Weights of a small GPT-style language model, trained from scratch on English Wikipedia.
Architecture: rotary positions, no biases in attention or MLP.
Training: a variant of SOAP for these matrices, 3447 steps.
Each number is 128 + 32 x the weight over its row's rms, rounded and kept within 0 to 255. Layers, rows and columns count from 0. Numbers have three digits each. The size before them is the row's rms in percent of the matrix's.

# layer 7 attention value, 512x256, rms 0.376, rows 411-511, columns 128-159
076:101100154144087174116092150135150166112147155162161109180097138187141149112087122142159127155190
078:094165116153142107186180125073133125200088122103131121177105113164164173143187115157106142084133
076:112100118164115120166133122112107129120131172097117126099078112157131115108107144161153119133161
082:123166098065163163135165116120155165142156067184159120143173128173139159075135156114062114083155
074:103160095111128173118123161101180130120160110153194111147091133132081170090151132198078168126136
075:196147131137173181083082055136072124110148145100102130142144169088122134075090163086117062213120
082:145160113118138139124115128108124120079101090109150138151116142110090165176152129123106136105084
078:124204114132152143135107100077143145150124130159168072142166149158097112116149063153132124174083
083:109098094101090149129101152130159141143137103153203106202163083053160161175178126113171099078055
071:180146092120158075126127110116166100155173122109160095026072166121106134156085178146137161126055
084:170068124133163107150153108124082151140160146116070174097046108119176131136165133156111121074093
074:099105128126173144160089098110149113112185171155115155204123062096143175100114153149103116145105
077:107144149084144142182168124181153138079143150162147168174161127145165170108105109107113154114112
083:141132148141175121173099138112164160174107132177071105143107054124166129060098088148093150119129
079:049134139114143127111113156088195163130114153184156139086147133109118083110150080133093115169139
083:136180112168131148182145095151077085097156109141132132161047142101127127154118079119112070094073
073:095164123097149118122102136116124109137127116115177159117076150155136160158136110132207118108141
072:131086190114138086138115119127064086167162100167082116106150164110113142089075192123081142175160
076:136122163063125148104122132154130151166139149131129136103109067147129147120079081132103138128198
077:125136152110123149081140144091166089143117110190142135121085105117167151167223132178079099117167
079:166158105175105096070093169161120089161120073035164153110139105147104156127101127153202149138168
073:113105179143079134129116167103140093100138123098142112074135151106193066115131149114102152179123
073:119126147104148091150162149150132089168130128112110128158126162091146133112118119150154091151155
066:135138100086115038133110132128194152117160104121109104139138122144154154109152118151073090077129
072:139151100103113149103124230163106102151143187145181094087158141124146126121076169116111145167152
078:069127160163130158122135185136160088124079094104098128071102131080132125138226139135161106091107
074:107183105116108172099138086143101139149076127121119133153084145126107137098123096162172145098132
084:153152156133149105161113121155127149139195133199082107203104098105137119149083128111120121095119
076:122132116178154123156124139121138139111102174085135109146089174090148137160110160179066126153154
077:140092162123180138097170105148140115133157087127190176051094141159089110106139101085114178160152
091:142107111147172107126110098118123075139161140050114148036119120138108084072186166156116144202137
093:111089129079054131117132115127112169146123109089139130128150080143139159146158117137139177144135
072:076123171118044128083152158160134087173119130156077121096136138112101122129098111084190091150114
072:140133104107164130148117132162114167126101095179135132153158151139125056111100120122132133078101
073:081079112174150127065138121121138158074132095173142172091130096129112101088110194196107104126105
070:103113062119152148102081124131131117130167132137050125134108106129144079078133142086118084126112
072:089151104121128112098154106119132121117148151119137151100173192153170085100161134062169147134138
067:092105132149081130130145094147120097083103119110112169098176104114147144120138115053155127189160
080:132140215079127084130106097123160088154117110191130154119130144150095153093116167097083106188103
073:169105152134158117094126097097153143179141170083066153103114164130181130153127135162094181188094
071:104140114158129127072133093151137125158081121114153181130139145089080139093122183191165093143128
069:103082141112161202132130149088192141155132138091121168173075162112076084160021170180134097106130
075:138132134160143144100185123130096088100137089078140109103187108156140144080144131117112088133163
076:141119177126170116163165151150150121130099135141059146121106131095164117142091191072101181016155
075:135133096130152079148126087125116135100077098077067122125102156131120081085141134057133152130140
067:203136117113170112165152098141050093174152110105152146145136174124137140157102170163128103116149
064:117129119127084157124115080101141151102100139094088130145072134120161150124125153139111087197157
069:106097137089128071084156145127160070126100090101093187137135095132144186156157195141136120162111
078:102097172084087128122158114086149093133177145091112159129107083097070120078099053164123176097125
079:119081103125138137180077164180160119104122154184117102162121126138116127201121125106158108141170
072:136134129090116075137145153136179113102127113137175112104202153095086120087198123136152176157129
075:134133154166104133144084149089135143235197100092133168127128174112103202143144118114061185148083
085:066184132164151121134145228084130176138208120156118170144104097141096188153127209148157124126176
076:128114084123056119121148138220166139163098159163090129123083140093143092176056094144099177116138
075:083105047118111088154109089145151097111146141081084132153107127145177128154104091160150148155125
081:144129133108165131139090119105134107114150063105131124080103068126155157145168185137160065091140
074:146148144105104183177175135153106076075162122067144139145139135084105168181100095153192109098120
080:079116097111127106118171102207125140102112162178098143127081115119096045110129175119097133137167
078:149128214136164102113114098112050155125175050109133113167132120160116134103088138118169190097135
071:124154156096141174092138139185148153138165154104146112073055130124092115079098119115121171071078
078:188134171128130181114166178140155099145151154126095099173132126150146150145121079180158074149174
083:121070177101138137023125125055152124173161160041198121128145106169085140124101131166074099158156
071:164161186117115094165125135099109096090152123170117125136082106085180143110100166103113100083191
077:109181122172090160159150156069148137123180120105104145129152107143138153143103148203180128100125
081:110137061126091123155178115098147182089121115144102126167075130128100117134162117103063145138160
076:160155113099062136100140177098161141120121147164173188162117136093098128118101108165105126188128
070:098127121115091135158142155120148113153124148079110124158098153151110128056124117180090109111158
079:091107141105137143115182152194102179098149094190168105123089140157139163080153126096152140102129
068:124143186163113114088116129040160092137125090137064134106114170161081152092150091126125071112113
070:138102103146161164121107097141168110119096088134130084197132135186143116047094054177127160115139
077:072106161202150199132141134088157115107161038108169132134154130177166158087135106149135037101116
071:105090156045122157114153065103088121146123190069108148139201150064176091124128132127121112115143
081:061115165134124103158171068105141139095137117103093095170194123108128120137168125097143128104238
080:136123115184058117155114133170160140136096153142124134101168086115132126168082126127120128108162
077:050145132115089132136166134200154232108099122098108091162096114134166100115157159087164149087072
069:167167131126066175136111139146144137161100144091143117117143092132163092111086140140091129112143
078:131150204115104077174119073093144073115139125118110120108145061105111103162060159121090152157162
078:176179118124112068112099180089144144119148140121169140081190112094201124175112173169119124094126
078:170160164111118169144121099125087160088144039140103140098074100091091148130114086111098119108110
075:082158103066185109170180120086129122145148144079118157135162102144141156065104150164167151111103
069:134106118158086116095108092178094088071126146142112133139132145147075095161124132183104159140135
074:098134158142165126110123127110137119079127170087081140145136089126118095148078119152127174103164
072:142095158126105091113098146077132110158077145162186173169122161154164147126075116180166096175110
079:110132134148107133113120137155100111133125113118178095112155122109156151132093119176084132073135
077:055160146143115150104176153164156176129132124115173122120142126091155150097145194122177088116056
077:129122121134054126157119074159133093119133169160146170115111119157130121166158097116131155089073
073:162131165130178155093126126123142141089132113150109130093094195118106109082114108082145141158076
073:086131178088075088107131130140191055172069144132123193144154191119146118187079135124080174144133
071:190063047117138167102136074112163136144120105130104125107184140046115182194115163127135106101160
072:146111067103160073110117140155198129179164125130166116148084097177124089136155134095153087082125
076:118179147044167127192143170056096104097138083131180052123157118114098104100115138124165084085152
069:080135155133095185152138051132113170165126166103122088173133135067093124099117095101168163098083
075:097153112115090140053182151126135111120124079110186060135117130177154167073137125147114170115083
077:086218152154143109133138160114120150183148146097125126097146144099200180160123096112116096147129
076:150093068071110123186093098087117165081121086175130152168127135126144160142143142179150076162081
076:150128111149108066060125116129121128153162137097146157139152096157132145143130123125177188170149
070:137073088130092071117111212171162151073128083145117119096142127126152085131156176158143123109149
073:135111107092137153138177162158163088140092142122085103175115135147184109104103202124079158146146
073:129170105112194145193103149081100104076116154134181060214099112140142150173181080141135156136097
073:160157121100143145086113128136141101138127132073138206172153112078187123163092114134130101175135
073:099234090102141136087128137122122122105070121170148113139135143191145136158090113162149104150130